config = dict(
    n_layer=9,
    d_model=192,
    n_head=3,
    n_kv_head=1,
    head_dim=32,
    d_mlp=768,
    vocab_size=1715,
    activation='swiglu',
    norm='rmsnorm',
    norm_place='pre',
    norm_eps=1e-06,
    positions='rope',
    rope_base=100000.0,
    rope_fraction=1.0,
    qk_norm=True,
    attn_scale=0.177,
    bias='none',
    tie_embeddings=True,
    parallel_block=False,
    init='uniform',
    init_std_qkv=0.0361,
    init_std_o=0.0361,
    init_std_up=0.0361,
    init_std_down=0.0,
    optimizer='adamw',
    lr=0.00255,
    beta1=0.9,
    beta2=0.99,
    weight_decay=0.23,
    lr_head=0.00994,
    warmup_steps=241,
    schedule='wsd',
    decay_fraction=0.864,
    decay_shape='linear',
    final_lr_fraction=0.1,
    batch_tokens=65536,
    seq_len=2048,
    doc_mask=True,
    train_tokens=315500000,
    steps=4815,
    dataset='wikipedia_en',
)
Each number is 500 + 50 x the weight over its row's rms, rounded and kept within 0 to 999. Layers, rows and columns count from 0. Numbers have three digits each. The size before them is the row's rms in percent of the matrix's.

# up: layer 2 MLP up, 768x192, rms 0.0623, rows 165-188, columns 0-191
# down: layer 2 MLP down (transposed), 768x192, rms 0.0602, rows 165-188, columns 0-191
# gate: layer 2 MLP gate, 768x192, rms 0.0658, rows 166-189, columns 0-191
up165 085:519517395513434424470446533500484559520510531516542521510429523447484559512507442568443455532532445493528558542577558508485540533516528481435485552482572557528460498525423576472499439560492574581481569512503574465493438494495552404453503544497619502583475454495445478520575487516492553524523474385540503475501479470547528542546543541421502533540492528511503568484445580533538439539517506441522575517479434537443492493466462476586483467507424536548501503511425434436489425515514512615504438485442476430472530511463492463550442538447477558541441463478398505440576340719434484447
down165 092:554546522533554502521605574421458519553469605427417487522459507459544459486379574587468478573517543482523418474540534476470504535507643463529504543497535449429479495488527604437482579517505493480521588503424553620533602549458511473437505453541590486564409470540542431565473485494501447568492495508451430444491466485546477516503450471515433437576564526524537440527477566440466411523567584502478579431508465501510552547506461510474531521495519490493337557520460427490474463451478539507404568519558438583495487507510463442477503449576470478520533401510465452484531539506568508513
gate166 091:541435478522481473560443586481452602505566469504508456438371496553432461488569485510514496456559506548477601527501401495443474485500422491498462478522502446575515581586444498453467489498529523515519484520463429534525524587480396598527505468469510554548521505457502579486474460498451654439424598441471501582483524508489488416510414545551567503461496526475481439518438479524528521491494573505492485550463547552541490507491553487457511374451606516392457563449498380441511480550425520521491569478493461596436537519576425449594404491488473478418480539541484545519539414484488472500
up166 087:526519503519528531434558608485486503560529515500520487509486411472472517470537506457575524485518527498521505530435471560586446419516622558555402532435494543518568408486487548541494471434484511496439470540508506494484484530493526614583496616477586548496396522491301485429579445513539466482453558568499508491523525504437423479496466561528490416493519539556471536515523557463466536554401548530490556451543524513413515477416551511463536398522571470441533482502480492492633466502533574482500593528437488532555546485534472592456442492537497568524461473508475526522471578620579557511
down166 098:479429559540427488521434503464396489488573415580544433486568510463608540414450529469523547513481474539485521568446492500492482452519408466381559470505481526479513540486473525546580514500450531541475440423419433570530469481510558564456455472473525507500489562398443488570449493504524535451529442392455479538440505444477485516665601495498399490545532456420480445534509463446467557496609525550470453520524515555503567507481551585491500449473465569498507435492482559515518558669537421525523518442484354415509505529458433518527499459512590486502527531470477466456512512479470515515
gate167 108:552566542529488508438477567475488522545506457562482514474527546460493498473425451577578520583557491387493569514549504473468418447520457458597506414527518485502518581540454475521472436452636413460555505500457571489525515469534473533519563447516468427451507476478428400489433502526558481578449551450553511444530504631446438538604530482554561446605517466550390529462488473493466440609499562532504486560508516426496537471485471461431535467344499535515540410466534505496522437516462549405512496484551483587485478462454429490466473491551485551572408546467482481438574490484485510416
up167 099:502565538498526448478486450524507448486453571514477469531506511483462428461465490453519560456515545571520505628473476586504570560458446536486572519467561571519443490474441478437576489460507544516509530473472502468564531419488491617552476462495613522512588497530420407448544502531474447495529437446619473505574590444469468501495508503504467541557479516426500505539535481480472414511434426410513481505518478507579458549562524487560494438499533463537465531532470457490523536520476507501525388605446524484540488396576548567490536519370528414407562457486422625479473483324498448493
down167 104:448518551505529519600543371457494471480531501483469556516538441523461524540485565459482520442507529574505522540504547427557451464554523535411513491607453475418555522465486559473559520495565512493460490482501587459546476489506490561508503597552442551543535515565525523508529467508641480505489454545382406486445518466460444433550529609572575651494569485511410583481607523504486522492478494456442467490637503522547497501489421497535529522550470459439475439523484466435512492594473457487500454484591515480532463580504503554478415544522371508484541523578414432536423519443482526528
gate168 101:533536517505463543518576402415475603518385510488515487494457478518447535431510476508498566572493522538539534524453517512408456495593471469499490539489483448472477449566514504542453495510415489547552574437527541508502541492507474510587444442453379452560533481433559434487536575414519466504495503438510478448512506523476624513355495456429446513466538402542533582445532517516557475526513540502563436539456516500493523443409583388438495590481517514531484486449429440422545635529465494482467466517513507492454568484547533551443524463474517457467455517520606543505446457387379432544
up168 101:448564470630488511572633457515380565489535527516554459475486522482520519520460481460537532555475498581466533538474472483448450475530408549502451583514485449441422493586530545491424545539454524517530520426479558484448558505461443522532494386486471541439476459487535521600483472411498507525493510488444521424489587515394491402494453524455507418389482430544438527502452563554562569470396496426569404523538577489478545533438553478452510480462453487573550498509471413452478567499467486488539548504578485528534543531491539439474419500494544456460558458541612556444467417409477498558
down168 097:521545443553367497514522476505526579438531501523519512348543498449435444507493487537432517549490422489491456485520450560519452486523575556492445467580476432559449511506545550462468413606536482570561514593522549439500537546587491470469505524507545497530560511476478426497443497482442500517539521405520539443440489529476489445529423512442493556439437630451445573509529495575559448464402496539505444439464537514504420507547489465476498525548554507599468602450487514487459544623504556527495623484570489466604449542508522494582388451503490437426554541504551526453545525519534492420
gate169 104:548500666490479534550389522491411504546405404467536490502476529566471445482555494501497546541580573490518523471470518601634462514500514441481472505445473480540587490427527438591420472512454535542491452557538511577494526508511545541435469464448519484406539483454571400527558580447470520542487493508537393537467506502542529524504502487453485434482577509481518576516421480601458490462533459556482567469531334472503444507512483433396507519529527501467523498519359464494478469545607520547470479501437502423453584545512523511520574447496469518552488436571544446536478545487536544466
up169 102:442526521478553439637588561410407514431479516588404483509490569508468494436539427422570488428476553529512390593510526563423486502479425523429494442459507546444497460456446505526474485547513474413466505554495493523505448530449440583609465491548497487482447556434526531472563392527461578500577515553458458433557533505492408502476556625506463427491472490445496472515434448496556444512473494505516581467471439522490507417535438528473583472576429535488488547408491539411446477522508541497502522529505446580462460446564437562452537488534470498495585410485507487554536550454482456570
down169 101:523551498437405552480452476482484454551576472578509473425518444361513477517592491466520534488528507584434549492460372543499401521554439502521518483543524475489573540608472473563493576483560485484542456527532506511478489526465581490573441433450535479502548475573469521494478535500581451524491533441561478491539527533502572608533452594524541476439579426498520538472447519527527514566556453544614495490547606494500425508571608564508484514545500562517515560515473565437492495614483508627519547513460517450459537399521608417546524477511514595494542543484543525567432481553514513442
gate170 110:502582584498498509561517573500475581478430481505518453501421605529496448445479484440489472517587608467536440523446480492559494401502469471612582470565548501547519539453538505468558438464524382606551385595534553502416472493573466521534515484495576539535562453575505480462494527487508472567455420412596471429462479546498500552516620532433485505471480507441410438522507475531417491468498497520435570461543448499598486571486491593531477497541496509601439479500472437531520458505541462566546518538496507495467534456538494391582541549523505492556516439553551445552612495499459493464
up170 104:470487554618512481539547532450493470567518485555517521446420583534486505489450503449444392419507521520570540426463542581562591432483413556541499495516437547521500484547528529498496430595554459635514454490530528628528484511479500574551492373557454531560484455510484437497482404516485408572449507528593511425450506612544469462507426532513480454471439598539434471530486482472469459540467507470487600497467410468540540545471510547501527482505510521446492539482496450557527468503467522521536477573475538515484563587551502493466547506618558418559549414466443496522561512364504464520
down170 104:543547558465482434495572439645495534516542511542480447470496410468499493515473452498537426430504462496556512507537548473478487559467517562521443506613450495509536466551545510548460505516493524490493543417572464496524528498468497438491471514460541343430520512473544479538442412507507502504521539558416444501599393482485561526557489527506511521630450571507558478519487466486500382410511521498547457395517490430446559527512408416456490594475558471485488619486509580415594455648472526506478495434510447590501513534566464527530461519470525449568417481501523510521465482478539569403
gate171 107:493509552484436553508433531575435549531518562470448465530435425500388485491466445512578397539520516556480516524428425493483547565573527583518573628470531600513493471472517483500535473443509480467486425594489534430533467498502551532433461497461462447567505608483438447541534446522530396538427447484612464531504434488548412515458466464494543414547428510508433465453510394477490524424591408550348493555489548448575476513427524494546455468462560491482471469536507476538572523486470403560553400463502525580475441548442470508465470463522556432471525480521498463531517533496478554505
up171 108:550514437597517525485623422467598481481462445484439544521501545513499513446482483532485563515484547418626436510588506612486594555496551564395503448549542401512414445515497524418453467478542459583492489430490504440493561540518523467531493557497439451482528452448496516395454619452487514414569469469552521458527509556437517517502533512555456553519484447578581514522532602508563554565496527459568463539543408464512360520524495505480447571568459513485467523510451496440480416487485596449525516521471516473548518504484540600506532551469461537525525489461567536518568395491516423489
down171 100:555521416421521470505596422424447434578511425506475552587541511519501497442554466524418581542480497507589415441484483425455500465487551510502552383507528492400506520475518489530498516427533491490527529447479558529401549581551541529534471547457363489413531508531511526474444526528489461473477415565517462449420562520415499476494520531537418434445524453516536487523403484516551436530548487400543526553541455450476464514533565508480529492487428481363447377518414529503461508427517566474490493476497590470559494499507578488474587530508482607591510432418553555538517522457532508475
gate172 088:492476416443513662458416549408443530504554566526603412520504585605481474558464443457590599510498510519500541602539493430545410501592460451511469458610574486527527507561489491521511448457502554543558595464433498443509464466541492563508578551508542549485604530395482443546432625494462534451514540520565393409497575486495536512510528430510536445566433506484505542528522514461538399497479521515533540557490502502480469534532544434491524474517565490485523520475471486530488456482523514560436499515458547435500483531596499501463577529526541439533538472597529469491488477460580423541
up172 089:427568502537577528461501547599514559493514457526459559418375498513488450506611535493544545433517457538513494458548551451489458500564535514550509373552520565535515453423537433550554470499488495477465477501525554466452450545444465471573395469511416442484484489542495490443560578499450540534623531544552491498441449507488527546583523406367521467544601540433494447407539489490517429500510522492528470402537412476517458564468489482412565491607552469536447533500529490509572505538522475456370470525490462540412523491502534515442504491477492498471445609504525514409548612507551520472
down172 094:474521523615533447556504545530491464574379452433484568401458473503521489556536530493458519491539446530501484407484491497569485487446539524491579480422465556530436475483528465501550508522499411500498418563518538579459485491470540514519436550476374468491416527590494510495565506503520519574508522491473425531574466478518508487517487536488481543493546542612411434471570415569443498526547372513501445457545566529465466527449535559532516500531585544473496605567497553561543534606527442483498467472587388586453520514500529539441474563460406521467483471470471463368552576568475547399
gate173 098:484483418536501448547495520494493449422461616454450489479573503545507439522458526488513463495432505513453501532560437511581483572451463432602548561481604426465514438455535476471522474413405535511562462432498516521504453476575419537438464530534441491520527518467481489544505520470424429344568421468535488388584526449539593514529516494418467504428549410480487530545582570518474473474474417499493588430479454554431548517533515503577520481507437439477578516543517598457427465456379519552489529524483565507508492479559469472522518521412546423493549504548553392439515429463510524523
up173 095:484548509562550374489527523461579532479534461571576487537485516424491484566568590437576582499504495593517459397454534495554525511452453470417508548479531580591424491568468543619528517498520505494442495556519574469498512545534540493503588528520507531532481540488463582509470607508509584443556497536473487555550487562443419477487507498541439446437499403501496427477411502519553494538378444594505413617493556460503452476410569521504474485457532515460457511548472520481553542476480533463430537592503542455570471480460518395489565402474402530490553475449538498473487565455530487575
down173 101:608473513403502456513509453522429481549493564589536472520458454466483582521503462467528518529573493515424461512545478502492399561498544479439481567508513456480544433463451478525471461565571477486547554370455525463532487488509503418582461405403593575479508408513490514494552496588358457498460431483614544462518462560532559483521470527479523499486472410552481507564581523504469502425631519509515608481431482549533578519555407507505478496520518512482405583426502599603512548504475423454484477522485527510528535463561546529466415522438630529505449478527465487477524520474521471529
gate174 088:515460471420483515530538524496518567482468373448560482576540479453463453527471413588520517477489498514462514402515422466582498540498421483559498569484453518501568539446544465553509428463559494418510528475481590459457513491484542458499524535545447561529498445427525465548510550435473529487538495537418335599487509523527535516560420493479508513502508508528467451487423511575586547476520425580530535585529453547535514419536585543435552494509481438448450566597520518502402500447581565580573545545474530401557494531528552483592435486434552476581493467485551458430472507563591582534
up174 095:486515441548563435550404515432565506479524451632492558516526466475475508485614472515479492529460471504507478466370600564552515484551461529488566497401521547457518477565506525527514488519488481580548472475470526545561523599432540552548478485486502397471574399549474518538505505488512590555464528504527421399525531560537478480539475589492484498375519542493529346536480568591508475452479488435504528538504466527571461499491436535475523501494443469443562537608521467447468581499510512574493582520545507397465560535570567554534447579543492424595521520532490478582413463487479467448
down174 095:443555477494544469546546496489526454482557447614528526584534470472435531524552498500527422448557471560479591441551461498468462471452514486512470588456549531418537501383426502519419558504497518476537414526488422518458500448523516531490450535559532511541437557513472561455534559553525444526506537520482478531457456579509546491511482523515394505536514488457471513476594526512469609475595452461496511590563466578589479519502440513567558489441459645512503520520487558427452504505390581560436502592432403414529482578517555550559416486522481389488518537455500375497449457493504540584
gate175 109:575623623437512521443482441501506466513530493498537482523558493542492468468488430503397516512568542583526525514577468518583509494527536469504629512429546603531443431589555460491530555418455449599547438489521533431497407426492512447534430415493457518563516358526419509483489537461485553526513422547556476544497525507540508553559563530494543527604513496491539427477464495551548427452520497494539425579432435553509546584451465447507540527493497510559547473554398481469496415500505430401551502521423489531440522559517500497545488463450427558409468471486540477497543519433423481505
up175 114:505504561500503497416486421551549452446502457497537487450498447536491448494314517495434576485565481512432397446548471510570490500460418518489580533499519521436532465522632595417495539512532398557461529478491538448465555448490544488479450469540372464455504543476505451565522589495472410522431468523508435474465460555539453560513571520376459609552487517507572433554587517523457519485451576438494441524509515512386465520532498505503543555527485523573478513580544532553548466519562412452504565536463507513449511518485503445511451533516545569518461529477494360427552555513556493506
down175 110:524429486533510431406494446513507483406522444620488482409512578431505512472473494490507423509494521439450451598515530460395485542490411465484466452605532373559450495458489559467477560528555489466477481470402492522490571557549535565512495517489472549442461546473530539535474419519547551517485499526494507477463455518482433466508533533465438509483415513528454463460519496465478541460527557512484502420532500424484402334514522541462559341546461440515542466553525587517558552534499634501496508470566517538508537506449500545488500610490562480574524547503479453511519462587508611386
gate176 093:529488484581533570454494530521507546328476527513387525482501511542573536525511580572558531472460508528555543519556510587432579524477516458409511513522540420446543447328424517496455524516523508562557487518435504507553492481471474493557461532490584507506532444330424517443515517502480454541660499460497471439488467486505524514587608534410491502485434481509520507427562501486542400552482515486511575502553484538571508447571510564567513466477554559525489418522463505513460512551390513489472482500548518457411501556476451489518584590514467458493408495477551432500477497505480469455
up176 098:494600562466542564437555534474418662518466449585486501545508574465592483459477462437519505459439549487563416503487463494531525513570429489507517540569513502586532578478555519533445456511457479488381475594545546446605472497496487390480521467538492501486502530518572478515441608560508487585578394417447552465500535485465515559509487565541419511534445434466515523455424479462528438491457525493472462508492528604528553518475429526487542533484422424550415523491514517458479561511446524480504518527503471523585547533525521498569441514455511558503541547532414371431534406556413538533
down176 100:618519481518531514563417421541476448435501529492507416468494473546568506527497618526422486465504586460412437543551566405495477478470451561483407461463452468554610497485469508429538498460584532482531564439482492499424502475485492555533516567393505568524441530473539529447457361478398545527472538540495535536543515463533452401457500522544456527494488578490439476518533479541496451578501530508416508488478472503464475457473467474526481540524438535462487439496460484405538458635536587532460439561560534532527458391560532501419391526564430454552508507527478526495485464560588433418
gate177 105:469457562486483576506566502548522572435532537445495542506527457516400399479421543578541492500519531534504573472406559526521369496470440477501509404562456457581587578454515405512518488458590536516428578521443456516451531581505561502444535546554412540533464533497529621450505494545513543565478545462445539590445483526549477615456470462481529467502390482525424524492470484511569560561569451572452491578533562485529537462467407632463570546506583483510465518482511516532470562517414487496487521521437571495518473428559500557473516524518535459451507466459464583514517562479590468506
up177 103:534423558475533431466457401531528543372471546522473495490554485561480499469460508500550517480487518403548681504487551501481479520411515371437480437477463466419480511393578545445517515471448378584474503397541435495533502494434515464464525495485435422440524496445530511497529412556504602492407575452508427522499486442488557570498524433471485538435484542512450477486530548506567497500581514527522521554468452549589540523542476560576576554486574562504496478493458511482480530509550432534515494336506486457450599511510548534545586544524573529543532538520481522476552462509521455480
down177 108:456439448451539512426591451512499499471512472520582537519508513518518470476441463465583466543555594564501565529515524508425434486439481487474521549489509558571448574518616576467489468453494452451563466482609498522526415477499462488402448587569603630454513533483559485381504395444440493408408547441475583485494523506385482544467472488486509535443439502493515485496519436525622442551455479498459535571459574417443551430450483541484419502522517541587502527437489532562498477489538540482510524514493524512440442486543619431521576454518512458471489556515483512389458510489443454504
gate178 103:543527496458533499517494529486539637481421411463468530553475518576462553473543467506570446548612493430484565497403498577439546430530532532529548487510458525529526444493506526486501514472544450549474493415596600523506518525454506520433412412544484369420484526542505480564538576487514495532500477451522485535577492526505504427458526513552527618516472511518504534464467567519454547488652360473558531574514476395599559550586454492429522500478375456442518496396529441501477509484455394487457510480556453527473551472492507512515551570470494518452510509525503442558474436471469412486
up178 102:473454542480525523461455415453391509418555417495471495494484451537461564502496440441569542583452532500605544504535527621520537583448480433470463555394543573429490522492511511518486523495481481520576618439411589570535423474512460481597497471514592518527476528465525411514525425476529507560537578428422440502548556487562550474360429584546533541509531599515489527586481502489527445506553560428495510521464405484443500544506558412503543444508480526521514497438363454428509535482500507538520551502508490514512565505468501462468443475524456567510492477529473547469475430559537543401
down178 106:492530525494524487523522452434501587460505473413440513393437470546530471527530568466506531498469535474565513500553487588466477524505518432524427556489510511492498528489574471501504477526528435471534546462484582590410533539586516470525586368525561439512498491546539590509522459474554424647482580476478515459411523434555558445440568519441576581507462542462448567522489572595423464524508519405529508502482431497593531560404544521572513513558503534491486611475421554457530558532472447551519515553513553486533485449541470464475450495599420500501477446636565519609518518505501437483
gate179 068:495473489494436485501447388480539525457353562527465419515494467515504514569471540400520537523550467515565411502549565520525519507503524459475460488506530493467485462555557523512484579478481433615468556549513549474434445452506529500483438451430462474432631505498516449383480526509518583485462557462557457523453502464516500535448485442547535536534637532459522543506525534498454502454552426464536457565534457512566585411459398431575536506485427485460483538436498543548513539478413441405486514574437548486401546433524497533475524543568473420425456546385555495449540541417504594486
up179 073:451539530456545550447576541501509470497478495587578487484530538429541430435533488470525491539458485470444505524532462482431458506529495459438573411426602547504671514456545514450576499553561463516491535509533460454534477579588420507484491485491558482472516424552552545486438445462481531575517463541528589555491479446555530459478452524486476625485502506486545471553495415507417485502477459593502492508552444532430493449627453515536486490504401532488444473507621518542506504528567429477417561518427436566501408487516516577506537512527573466429578504491389495481514443639558457543
down179 077:533538455504573415567489471474532477515437439448528463515491496474475504462552502459445513479473472561488482498486440467560637512475583541528558503530499493549481554472471502519500465561424482506468499542582428472551550553566496475492552589620556498479496538450501551531479497454355409501578490487510486574657509452467605541397508505490573488509625362482538423480477487541487508502474484441594505528456604512513531465409495534454484603523515472593554537465543576449485487524549503474527502520557636536468505484465597459495488445589486498536478480466468489457477457614523474504
gate180 112:502543489394500466528466636485525569486429567545531431550506534532495513498475557556484642492560535500482500552508464434491441505415491429392558515388572570550376513532573478462493532490503535471482512493521442377590476446491516513585514640514562570524555462429423459429424551523490474532416428487510565392505464503561465444522505489514483467530467420574461564471456532406539493531436443421541551490484492555553539528435430518467531495573473425529491519552543463466482487511503484553545512523534483458550494455605438532526494508506546439505578493473472477528502565424458485535
up180 111:578529566462575563465468508523571502522530494515486582479582468518491538553471574612496447503547510597555530508528421363495422521484440574499530500436492498458480528543540441490481528426522546592523499452433445539495503480361518467508575648500456444504507395473492507463404530538549468538559533484457419504461495524429480498499472489497530492601416498368592545526489432541546421460475466520480527501460487563507515539523515494491470515502485535450496506412557478430512535495520414540565439511422483520385514502498569418524406504441498494495389549450462476517546395465447466532
down180 107:531433515469453476564440435502399506507561471507514594521545498512501502491527481499463504495481449496445513481536460443510519500594504463472507522479447509494423462546504473466496532533472406536559416456583556512427516503471564492422555585475515440419465454427429461525469478472586429427491407452515585551514455408565530559520524416502528681460578509519440531521510319582485496470411495477444533483508478507429524507394448554466437553566548492531453466492547513584450493580510431568559447535608522570477476482537555469505511411504459510516444495533469513550451460484579520532
gate181 110:473544491435442535587492549488443557496513486567585443530527580532488491529495476479579555515513511518447483533528449525522472460451431549546500513503470572532402457544599443518522504574481503468437448484553568539523532471591534417509441421542564412510512501433497540656544544526557471581548568477498553501496507439507496461494560463509517592502492501512491502525446397391461527549452455583602484516455516504660551563455400435478467427539475450460440512502481583511427509468490454448498446551568460544524436469578564525567484467427485450516431463459503549418480462543481539607
up181 106:553459469594487489403457535572551469440534559522480516471373385528477495498572504478410525516600459559556522454456522518577539456515609529381447443445539603514473425500495491516438504478526507505531457507452473408413488576423486442429558474412482477501504625490458536494489523522492524474567509559493469526549447543509443508521546374527547592525512548500515517455504455585573517491491531518457481471549526609458440437504470518567537520470503485451533523489466504505596467499526462422554540579451533500393513425482468600485453524575536465539518535514496501568525570459448436394
down181 104:490448457452456438491480481540452493479532518386466455525603488561474484564480503453460585477534546528461484461495463451468505549533490557508468467539576438439493512486460597539409524426547455504549568513433453476536515599485574494490468502451477513417510571505338500520512478488644448595484442575530464466509484449557583545429471405543513478478475523575470563530518483592495471536452429449461502542516547573420514530474545477535505565422567595493471478479472393505526504411589461469521531559562604431439532515514514413509426531519549433507570485499480525391503488557524517429
gate182 082:573526454454562556513488531462525558478499476538505488531486582406447568536540523497486521462507532540493552490521550478493547568480441541487378482418535515407455513451465494446557549516511459502534541514549461515448577415484494505607396440444566470566569490527553528573481537470464540585518524621554530556509493501559462446514569505527578569532462529483476490623509495578614528419498490530430606481523503425441518540486441551486596570549496544468381493458472499515525503530456474526547484477470472428491400458515444363525476448474528500567475526521456515393539587550498413581
up182 083:399433498565431418469478434483421508499495462555539434596521459522529576544451518435551510445489481532445423405527491441507537512514502520447576549451501557551507443556493458532453506479407469442480537510549495538580418588485497448422513496610469500463435449451584513595484612481511483523543415519477478498608507476478452513519397530517527445508512430495443483507455476495456509498458545555476498562490506513584441498533433517574490558502531430471514606631508494455445658475460470622517491556567498508470543498487545460527520537502575525440483550515599460393545459507511539515
down182 087:500503493562502494439491440468532594368502501504564450551530536554526558405491497462501520499471556514471509483494514510546523530470535487462497450434509418519489483462438431472543513522501482535476506510611556516444567452499501561552419551470440556527479495480457575557606526469477547526627550550533512534447515514477493395493511539451497418486490526434499499467468492483507499423405468566569557533580583470590529465442496536495561524542494504521498379448523491494419513414456466534652437494403450469531456456422500442514534436576553387585482451470397484456538541528504507655
gate183 095:548473514510485563455427506433428468539464505448496511513378478518395576517495506519538519499531487517430527349581482492529475529448509490494460400492498364510424459665425455438440494503459595533494481460472484460615563518554525535536484474520550496619439496435468530510463469451452546453480505500549460589558530538517525461536489471512502602450537466471486457526501531502513548488517604490495525450437522548595520486516447451588589427521482473494592518510552502519461442445529493540475525528526488541540591425429486533541517443467656456528498517543436568529534423452557486539
up183 096:591551485455471499489577529490489530506448395488474500513550502432493502530406465410462519524478520443498446483458489480415553500502533445532521497391590524559537433427413620625532495462504499459485596521480511527509517489583449543576427409466413492421502528536454511468527363566515435525577505501506546458602521482462578547409464465534503416504542518553556557525590416550450508505444545447546478512575549561377540459551565526547529453503440506459518479487430544466521570488483501503480550563551456528527550556513502505461523497524516484546502502522500515527516590585459382407
down183 101:502488462492534517583441457447570488500491403460459471418560513537547492588524530447558539574532466389459489443495503495470581531514518467472492404517456545501578516542443417492519517491448452509455497405572499547531459583518572473435506488447518416389540425530555397498506479477553553551570541512402542423522593456443660567534430530579528462513488523519451475464552469517538414509581601433467512484473517508414484530553501549401460481512528545459465399419471481416545552506537460550466520536531493496428513542463458493497461585476456491440501507505540524548521567536588441449
gate184 091:501424564570549533428470469487487516484476517539513559493566413627530471482477500420498453390516524423543464499523500506525547530502531471493575504522420496480543414404504518547488541481472472468476455528466547536463521495524514599480426488549512558477528428501510455510513516530436464472576452550592375482612513503490535568544479521533458510527583655446474450501575498456401486511576522503562552564442434511436451465495497548507574522506456467478498500515573562558528478474506426589470443541481466591513522542551353537469582521564489491552392493373508434443447547454520525557
up184 093:487513475470434498518411468485529382486528602461523506493496407507444550500480572443475463529566540611462567539521485452500472508411505534523471513599412489456464469541473499516505470423513577503524559431419494444487478547408519501426524482474417484539502514550560387577549556515573467554415508537582483527592521449556578518495484555549503553505562451488445506426444449452528542457550443404499481506408470426498569498495585471460612370568526499429466477460495491533547504508508470489541511364561508462504488470522534495377540467590481535496523540533420431532520505469567561504
down184 095:553504494544473589503451465489578522496515541473465593588480596529582419535481532543473498349540473496534557505512445509465507505538472588586502475460547529463474470482483432404543535464434470402567502552501522548467530548525471623482484543559355558494506515479536417508514516523537556526417430453566484506513576388511496514549495461579573527482452567529376541428533553415456479524430472545499506474596537537513484572536555606570476491493540434448508354522474432466462542403479522515489561479488538523568511478543511474564546497514494522497458502483490477400455559466491503467
gate185 102:438523538503501524566469406436474540435506436440549501497453539642469522422508534493525510486532479515562553655489514526513544542509525548445459566511433396518425488458541507486550518536508506493661399489587510510557495437547489556526488558409523448548593520433506438446477538416585535525489480422511463525506575495431370469422521387472504465454565585457463565456517553515464480455515560474555528546508507431567494484472533407381492415521498461565552506501544405448514497471501439519556518527568532501461483537479547455495488512425575531474507556507520555564521462484522494536
up185 097:473513578524461447527502514561468514463384526481565461423554400445439504490528527464527504491500490486537429473448468501548440500502590563527579488493545554502474418415530576505491459421460468607422602522461538543482588583529454555449451449604480488452469530552457561488531466538511525530564512543479584503529452532501432556506489446509586530554536536479546443537470410468444486497546500565481481446480505456437483459519498567562533499533437564486542453510544518587606380526532418498485491464466524479426542509481406497402532509653458489506490490490430373550571496609517486465
down185 100:498491583484596435434453426526348449536493471533410474590427491489564458555457546449574550485519552475476507495486526419544479481536430489419558486447417529526420437450496458610524510438489485512478529436495550497505497482478506516564483474484511516442498513546478603413517535500536434445456523546486574596379488492433487549603553420445505463441426476494564433456486529433433462488514554566472480551532446465492481523487562522464486495385447565439523442491538466533492472551529486489499550594467511425417432547470508410417519469545459531505437474472461522649572528518542528495
gate186 117:490539527513520505483460501479428614509514496458430441501432432581509560477472434572530514461457506447616511514419523498345494455515434457499483508570516520572469454473521413536453508598569474498500391480516604498520478509433541482577457425507491503451447496476501588533525506544488480457515470434495509461479506473521525500509505523448423513474485485412503520417556564430511523582527427526510524428547523483535518567554524496507490458558511455477579541455498512552508614487419492547468595463505500497508573431520425543553606576479392407431576544658533535530469584443464446463
up186 115:499563539496463552547418512537456503477568489446544456440459457498504477439536448615526407399465502489466516535422405463489504340573480506499423486506507480551477463428562455487470511503450471444450497428568483518476577467455566528493457490594471496455457485438495562564557465447465487516506432450508467465457456553511612499566516470466542457533519425456510484454510558458490540556552380513577548470602540413565537495496549512550485464415571495411566544425544543618507454490484481464524529524522533506543514553529511480547559522506492431404540615540613559588485553495447548508
down186 106:534516626441499429515486525549525531463470542515478492448584533541477512474415513532511477528511582486456564434545474521509457499478499452471476461460501509453463538478525445505576454498567540566552525495498513427505552467470437489466557585466368532526521557462537549585428516504404531574422532596528482535494537566530540503438470492474537500452542543487542539463545524469494558551405560442500411431498408505498457504528517447392568467514390433513556563506431460480448497658455475566534565543451404482582492550510474581597505440533484475569505500419405392493571449439487453494
gate187 094:459497468494523472433530490482516563533550435513558557513495537475486581578481511486507488490480529488624507487500539513529395560496587352524491470514497429442452504487488509589443467455544511451519554506552625452409427529525469521517533525417457594477477571544487411512507476472518525527546525553522531535510477484516488478548437510585494530514590474534470495459432493555475579420445499647493508532473481517462441432504492491499438492483628520446490501444554401516562450531446515565506472529541474412449474423581526508535571542596476530542459638550489494433602437636489478522
up187 095:407536544563467572516563480524502491478496432566547485519509562536580505522484520564434471547470513524449546610506556528438522275504469590460459487492487525550453562502552507510493433541530466482422551576569535543497563482455481501508575556450441430497459541507461554417514464523531551558541513449495562533442493517464401544455574501491550418562430528475502436389446448423573535544511523564531427503554501476489468379524481494481485405400448524480535533429570535537504499521457467413499464458488534457496539530545519553418412498564479466494531440426573550465529589507522500527
down187 100:561481533426429508420461441509484566476446583515477442515451508558587492564518432518581475492530458492494517475497599408429529433479490459566471547474488465503402476475480492517444540493510498451431440522500484424484485533410583501500581530454507512404476498660417516511445477512472476477602535535553416517519507502447484564488504490550522519414469483476517510485473428517496561530596573541498524391424473478520381440383458573504477465540501440490629506509474511446506478401551520454480514484503445461411542455570406450501462472510513521592494463538481567457483527523552458366
gate188 114:486559523474512506492465570516525532507547496470503495524473504521437438499376428540541485534492501477564549511513611504491589470545415476588537415499497533482541455522475483435518509496544498579448478439442528510462522531472508550498422547481431495572481535535593504509559572489568483527470519583552485524509460538522443569519560436469458516480462493561420470474537502488466566453587512611503487474535579377550491535401529539391493545432442480424465484477561477508574404460534469454584518490505558603503432483573507563492437483597565445512590552430523443592592511600494572612
up188 116:520540474557529495416423515511459560454476581458478490535522465541414454445432510503528557544558509497501523516478563553475507515534521459503527542611570642414409465452516505561585511559591488468514426446460551409428557521425522603558367524482484541519505472472552354536424532500530529453436468395589444476537627547499502556512574412543519490455465486479536444467530539454466530479511478402450528542502503452530496499475507526593495405521501495504500509575450462537434547518419457488486418448421462457463471483458467509458508529474538515468575519532426421517546537543550535541
down188 115:539536466460585484429582526526470414523542494507524481567571515513507493543535556527457477414522483497488410427566560463544503463494551461476412477472521572418546555507506411465571492459523414442487501494446514452483620517499623510465478551477477522487488507507529514447546593475461574481521551418507556515513499448472512518374519493563550568409594467365471460444514520501441474563495508443533542485521480436504428536424485520498361464551487548516540567538352419519413521512458563484441508418487425442540570526498566532497555438498474515450552532580441431509458509565540521488
gate189 100:443449419462495464461418582448508449432481517562500515515502424533549484480488484477466578444511526557578486537449538400588504478411432475513600487467493447501503552524438534485544472563515527485461506485459414474472437469486485523520450514620581426535592573476460533423520500460505466488451535464500525360579529561411434514503492430520383494500509527520421501490540555450481545560532468499409546504454557490537521477465558466445644469515516446485540422470518491466592468506457440529538547508466518582478525576564472619596489503525471431460471516566575479516509565419387514540